Weights of a small transformer language model.
Size: 10 layers, width 576, vocabulary 8192, 37.9M parameters.
Each number is 500 + 50 x the weight over the matrix's rms, rounded and kept within 0 to 999. Layers, rows and columns count from 0. Numbers have three digits each.

# layer 4 MLP down (transposed), 1728x576, rms 0.0353, rows 1639-1672, columns 0-95
487550486553497433481543550462366454580504537566463479539518572544425444526522517516538441497442544461412455511455439481482549505499406512577427489471519468470467557429468535461517458503462488448419517490490479562428524555450500489484475488486465494483482575510467521447519472602532468486
495469472434537466501472507558497512505480540461562527569482573520569476548549557544543513448521510494508488528508439498538567490537497522432489426528517492580518474530431542485453461503507480512487456483439454457447440430535519527476426403465491496484572552556408513525456527509553586457
496429537624495605574554567421478565464578438511547498554514543433494489437454523500551509518474515515511496533591552422457413560477484544526538477501397434439403614510509504492532479551563506559490508515482441536496485493563530521523544514535517473361530480514579490571568497416463429517
441516504474440529513485535502539473501492429560479521545530521497495511548481512549515571490554526493670465530540398598535477553482606555498398491506616422460449475525537458504387499438447496489618490440515506479559556494561508441539447478504525570528530484543538478540532555511483500441
528436506395549467385554540499456539472508497451429516589519437573446503444546473487492509554476507464541506500567454474548482424480488493502550429519504535491514614562411565524532612523444491528488466510437555451477544483407482523601497613536607483465521475484432515458455561501449480483
473536466504504546496513449448560497557511592489519571495514421448531427530494511581523559516448564538528530525535538425479407546471601551515522539455556540440454515451490454444468468539471563551503501498460485537441510446435536523566506527588486506457486589526461461560504479519534470484
538466443508486493639491475487478463497561481422457493408490449489494446484486474516508544481509559466527523512506544503439460452470530438524416540499540535410458544571554553557457562478494526563499492504475494471520452455520534575395509470467491442493530472511472469516519501447452482378
515482472492572431474523536470492564612567468454541481437506483515447510496466533554480605445459499549518481479492520518610476518637472504526514519552461547542549537460508499501508565486435546610481506570475475468514543424590570460536535552485554524516475517549518529514484491476506470509
446490530406522478495486521464493481517487464476578406433444448446479641514498520505513517455528517465487484531534511506542546461447534472456564520469457485513507482461515482438465481511517441509508531451551482473525473512514517536462407452487497424491439443558492508429500460479533514460
418552500515479430527393552456485583477534498510409567461498522479555421572604507470482471411557526535416459523519584556436517516472465489549457470466511585486571414600457460526372552529575489587511505444551514533425511417550452448510431561497399526529419470499470561505465486507529488525
501519498414496408482488556537608495522549534525506564450455628415548486499510512552539592447542500548443457577518449504449460509501547474548481512502420419484638480599479504473418525455490538496548497412525547533564486530600560494503497534458528527477515470620512599507498542444452565493
398571605500437458531539492546528523510410419505502553380566406488489463511540524526594448607508584546578576552480530441461612456446546545542568423499455531567544513536560493503498406435527580524496595499555564526519529567396599447391582538476493441600433537483503517450520359463491458484
570497563566525622591504469445489475525469543563560520523570422491471491507495507540528457576401484584466556544534484440487469460453481446540546507541476588593441424502521548516511486461467597505472496522495494483586480516508519519536452540493541523478460404461382414409478482475581450555
473509534506551529583407552503501525493442458513505501586576508464444556608448517465514450428548478444479458483540551479490526563499489439519510525479440564488508482460564443507479460498509468498523557429529560491578535521535487444498565608518470558489462513568535533529521498405517461476
539540450451477554469505561447513460454498488522503423422578521423455504469528537512482457479424475545490485642585513564535586535565441452572602544516523532543472513508560450481496425548485400473553470484514518516473515525539501430467431485414538578606558568483504431529554492534533489442
475439563467591485529523565500446522475498533562562442631451561424483546490556532522474490430429427493519476526521428467581581459564503459480511511559523494549544496471625506499497550523444459606506585403553605536464472495519471499463544577539509487568529420521511461463469535490487443472
506450521484470418504572485545566483489394463510482429481482532461528497472453432542456508433475587429399568529529447470589562407510421501513539595507552522412526372457477488477601460558594483446539475587422517485563463525406538543544489393592539479421511528497419562534551518437551468567
527492438559404400518528510493496465511479557463541496477455543567483489487485526439497511548568516592564620540545557500525451429597421487579537518340559513526511515470469499610549534458522515471451521546549453443461452493446536549434497506501502496455526552502482491540474565526512492536
548494497539512498514473476453552424537522514505511502565525476490491457493512412493507363502507507545462555454582504570494484483510532478548576577502507532481432613471478466433503447577536507484470584441474445471454448582442465522533458451530491514539495497575531557541445526527403428597
571450529555427508429488495516525561503477478543411569512438485515509477527445512494531545532496494479479447476444524528591551514484504501502530486526523400499471445500527512551442467469487438590511385446431470539403453528466481515522538537494460461533531536470490624479461603497482479521
487420499406490498509445514532556513423503473434495470464391485473564534508514506565420527497510596555531528449475491535515471537492408430536512472436481451456544517428532529427424571451488498531557518527545603454510510481572538497539508464498511522495459472499459529569488498552530491425
500476512489525430484520374509486460456425597556477526444519545499492490601461537512516578448453455520414561447438519587478487453558570478551479518467530491445533504476576498447521514541456472477449526518449491468469513428454545503540487486428492493490488548366540462534456444541501534560
516473536554412492464490473588554523575423494427549528543585485451475547441462567530529531565527531526445501502532488476556479464477543473451524424551418438486492457497496404491490483383493426471550541484421416429412515508552450498464455536515503450491475450591545544371453462442532486488
519424564501492491484584529409424516467469486571535483550562562454566617558506513531591479501493529544573428511539481515556471509528589492531595509433476480549424544436562474463468550517423544533507593547503524532554485471467405430526534515555410511486505582473559497528441480449447531496
547563477407478533535455498503449439480525495480519424599459464581478485491439580606523450359460556453590468511599533605505482431567493475463582402567471528512468466527565516449421521436531548601537493568579541469444443518476511456524561642504516537350604478542564548540479443481447532491
471574509344521534517515493425544522453550580519502461416528570441474504402474469470518480422436402500530468509396570380506530490506462460492484533494476557592587478444500551511496488540595533471568462476458531542482534466372442474490618464443518493457466511557513520429462602516491489427
455477552507527418534526505498496496436476533568467564444448500473433486515579426466512514386525560484519503429515543489563526514643505486558496555450473499418530491497481422483565545488580529421605469576380507469510515551467526481478431476495509508509530543490463465474497506519518565436
484466512496461438459504450495528463453589485393466591451570496526573472446498628456450482556601559567492573512580575450462424568511524416502531516550535499521513484547485437483567565428421603429582587470477475492470522511562599453515419553415560563476414555528510438511533409473477434495
537517473586526474508471533458436541528506497589573437582477504523439596548464558461551500478484513491498458524555512475550515462552428518521426423479534444495513455581488535560468525530487491466513482473475555403498431528522494504492500434473455549512493470502533540548497526487514526499
510544497534505522458504528546463507493603569549520571453451513549547458421594422478448493471488503486478548493473488377449467535521489502475561512631516477439564533432527557493462546589482477528445444441541420580458473544386533589485506507406618473449555541434479602506493464616467636551
497531493515456491544365456481453567414448437457475510453458574523566467586497465464579451432483538458629536537563501518470565510564469609578444514473515526481468492540597524521475506481461523525451382432534483482522525460512453451538423514481459479582394534551441564571429486570593500559
524515446433479535483471484501464594394483426525490566437527444546550517491501431548556518556434633550527450546505498516491431565411398580503432530573498512493526485565433481489442472552609457424466458504539494600420528456592532588461435546483525408434526514523486541545419414436614559488
495500519467475492508479455546474486470418525480377557490520524494482518496508501542408510550498483425547495506410524618454493536517570529525470529526389473473484506526518537413587442444430461443499390573459451563383635386433527467532491469487579548557460532497516459538526516466499541511
502500568446490520436483523484533475537471565585464544403535482526468535491504590447585545455494457521521532554530511570417459498524519483427625501529549438513522507450475576494521550569551616575465578500486442455517546547560552526471417503544588477488523451437577540549485463432446457508
# layer 4 MLP up, 1728x576, rms 0.0387, rows 1640-1673, columns 0-95
453496499553479507499499465558476526545578490544499424483449515481586498458454417448472527594495516561502507475496548466414498533489486430488545541463501413557492420488519455439491475499397522538494468579508490506537472500493426451580521541496436602558493538476497446481594532488477441548
413542409486508545503510432498528525550450450446526517482575433536548512448497495466559554565574520484507526462540450525458608487535491498503475511474502568550530429467546452489492485494436423522522526446487533463460426498430557553485591471532523599494536576472426564537484430442472565479
495467489536452585466516522501416483499469534531562563500542463485480450446491552499446431581487554488423466470550562491487518520591483433445590486492421406517478473434439560566601579528524498571447476516431541451564494460518531519453487540441495544453470523434513497495575455512548575524
482468487504424569620444451478508493442552463524526487484512460488569517540523537498498485472464532549443512554484466574529608520514530442524449599538537489515509387453519496526440467426524641545514568508537446560505464438517483470435531530583451579497387501504605412557532493489580468525
541511459481581493496538556569459529474466499473580515508454485461544472451482444485447532539440448576567498444540510546548472498525478481415574602492454435493521564523516488570510487433508554479502507566531540453522472486509515492498444481432529563631455470518559563480587504452430462491
422547573539625510491552495447511486520434511552505458584478617562499535460520479448485471492517353558503470586485482516531576534465404434410502441517555474543536501458483456427464452541515541420534524480572550481516504537463446547517507565462509521525502504474443506536437486553523510578
488502346487561440473506369553544445423493487535466443478550562519538408480531493369498473565543533457455452526548501469397484558465476508503586562530477471411436518550452481451504501485549481457515504472512526559526441588512523524463449522447505515498466474454398510463480545456508454567
486479485503512494516502477487606480484465580408524592561491518520493415513493488427520475499469463546524442536537519462468510499566490497546458598553570569541482527463488539503469461492493505514465509470467532530436465508464447593493519497499448619539483574508541579504492524513487496467
477493434561433470499526483501537417524461554492516459416466488573522569528445554500496532605513477507511547508501472569485559503583461557468520481499443349540510501485523486504520607506567595449533483465510544529523520507550651568459623504526526571519563516443466456520496577481425544488
450454476507555597492534405459414515458475527464572437606468446573488483477380453488507504471499445520417485446509596524520504532531427542432487546456490540521430446437507511583438450452506448497450515534520459473525509553473414523516483484606556452512452573458492359510549537471494577483
459465428541448561503479576561572441566553383509580472548527494488538548415588436486460475513571577529452441579502543517500439548540414430493503499452548573492533469474534481544425510464451501482566516572454538378466469351497545426513473493424441538424573503474433512554484591455492586548
561506495494444482436527503442475490546535518558410441481511592558524486454444487444499506443543473532424460447428527506559539480494496505446529512578498481473500448498590468573569502522540425574465496472425593525491424482455549421380508411457601514596527430442559489362574464491493380496
463562506520532492525573557481564468496529543503467454481540400556505439484533424604547475553546431483497524460545414502487553398562485487468483446552473420475447494483463524521503535425562529507462490499504509454537415489460506476427517485570392515502437411479495472514516505500423577512
485521472511529482546519551477491577617517500330439498528496428487482519466418449435545470481494619470547487403475518439565521550405478523477451593423474454501463397524422564479423507548520507612498532452523497398528512469456488528432467528487512510459469420510497579457452517423416466418
485433374539474468489471454528430485591541544390438436449533563541501411486530441431553501520543489515487484469522463495517506492509465588520532529532546552450425491458437458611495458504570471449419481578542450446488495429496469505509473483480470444433497552519506514538501577469567549456
496521580500464472496435514505485432534496473460465588578535450528526477550500548484510557546525426507551494531545501453453432497610512490516465446497479484502440486512493528626423484443425504510443486442578489409374580518587528532445433606481433594525401460529523505532597467537522541423
465531457470529666444492432493448495378561476488422465551508368504486447507469525455496428374427541470414396503515518557395607529393522510495516533548525525461449455538532496468430498472481514542520494457498506530553490552529501497491489540520494570529488558497409562513458471615455515458
467481514544455524444466473576557603424492550450505512554517558490484432523550530451511523427490522475487459527532557553453544474479483554396449423547460444512463417487505533595439495493505523528504427472501495508569539459537559511520495531522429447477521488428482494479560459462518541412
503519519543516425500476565441505430456494499388540541561558493532540476559442520517543507486430493509413526495544523556477495523555483524596458549441452573567474476440446436512508467526521564433531598489581481518522534464519549523401453473484499582469417468552418445469559450422465434571
496438463514504475526559466543431488555511529490510558516583464512499493519430507500459458549512499510405519522468496446466587428475521551446446466563473495483465520555587449496469535478430483523515537571517462499567477494514593470510468513545509490492522544498532510457449571474539513496
472515563494443477480578526450464566559499435455464439522491545536445467468541460531504410607472463483516458472511510497524493518473485491521544436448473546579503532494492431561490480443541522633467545449551538579553454530511552488434545533553502539473487367516510508476547479425494498505
472544516491543553525478506425407436503461515618421470548409579514556468530521464391495421473463463487479472509452517536513585511537474578558422510430562537562457527563549553530546543474492551457464519454573581603579429455430472512469521489475481494523575486447430451537505521528490487494
594474437469549487571474605485504418519473470420403520525441491496461406397450466411461505454530458563529545543484504584487515451544452519456451417473592532438485530492469473586466496447461401488575498407478410445475492531483606522506463498484591518509516496443453571462505574506470558507
433524558553532513484546497418561513469453452468508454480466555461522482429499467363438499584430530514543491548532505450524478477482495475494506542369551499547483566475502491501563434494453421451449452423428472555533395508542434537474562514516506509563510509487451475553423521552561447520
407485534559477428534511489604524487491456523383443504589459489562538495548481502495458478494583579495439514551578493555443487525531509424472528467499581482426433523539448494506468415467446510562418565502575477480516492494586492550502389528584499532552474509451536499584490500540468532473
465490487565430505588482521501575392534396412565511526502453424494556485536435471454447486447441489525507463576496498546578443433472470554361542440461480465526449450528589558547518468528514499487511429496464534521520443486490508514417494540504476609437441517473519547513510522495465491557
529554435529522529618572519508462587569506520534482495531415503531450530520469393581497527421480444530471456502459481530447637462516458538517423482526498466433421515456562616507505479532558448583479453506545573512500502480446457504455473504497520512532479490472486460507466594576507560586
487447475492497571465482489445534462511518553433451556459490488534518500621561425512496403519485474568456503421500496492497457547529411467520532549540479523566472488461473499472479460542565465428476488500542572511442456501580459602500436543483476468525533545481573500457450526431487440522
528501475554546442545509462473515481450366462459465474485634492443534443504394542554526514489482488460472443453518527481516495478482477468459435430437490489536522482491492508511546403450545479565447501602461486456546493476606480475490394484451432459573437504506479459509442596372599290490
452501483499519528527585530484489474590576561523522451539535387553458488508521487473457495579472475615484462464497485484442597410457499380419537543491502464514441526435445476497537507451464474506503560502374503515528519526495462488446525588518485587498529469410487482418554548498392527382
553501585581571596524485489523503472517511453475428560499542517485614403513473437531488507557462470569455562485502496470366427521524426458511519509432599458418450497476544499498516470416538494566429433400548551532610514567573589475431474434525499486603525561510523423543497471415479541462
486392500504541448549519480506563609574541424596520469469537597495516505541464476413474495494569482551499538603500543470430508414480431463530516480517557534543440542574435382560461401467468455524480544433574523469463465460533522494509512454606379519448532434389549506524514490447493531465
488572465532435472548447534482515537494455465529570549568499565442492468436516457498443553553406554480532514569550593526503447544430536485566501428485474503513520412514484462545498483462486399551441425477473505514509510441616534490452549543533463526498533521491486379430586636540476494533
578542493527546439519525496504450472553479488531519642606519504498433434529513410425598505588458550437440409511588500520490564445519426444415476520500466543433552499533532455557431543471543481556354472444496567523455492600454524515382588539499470522452483529444509486377458513586462481582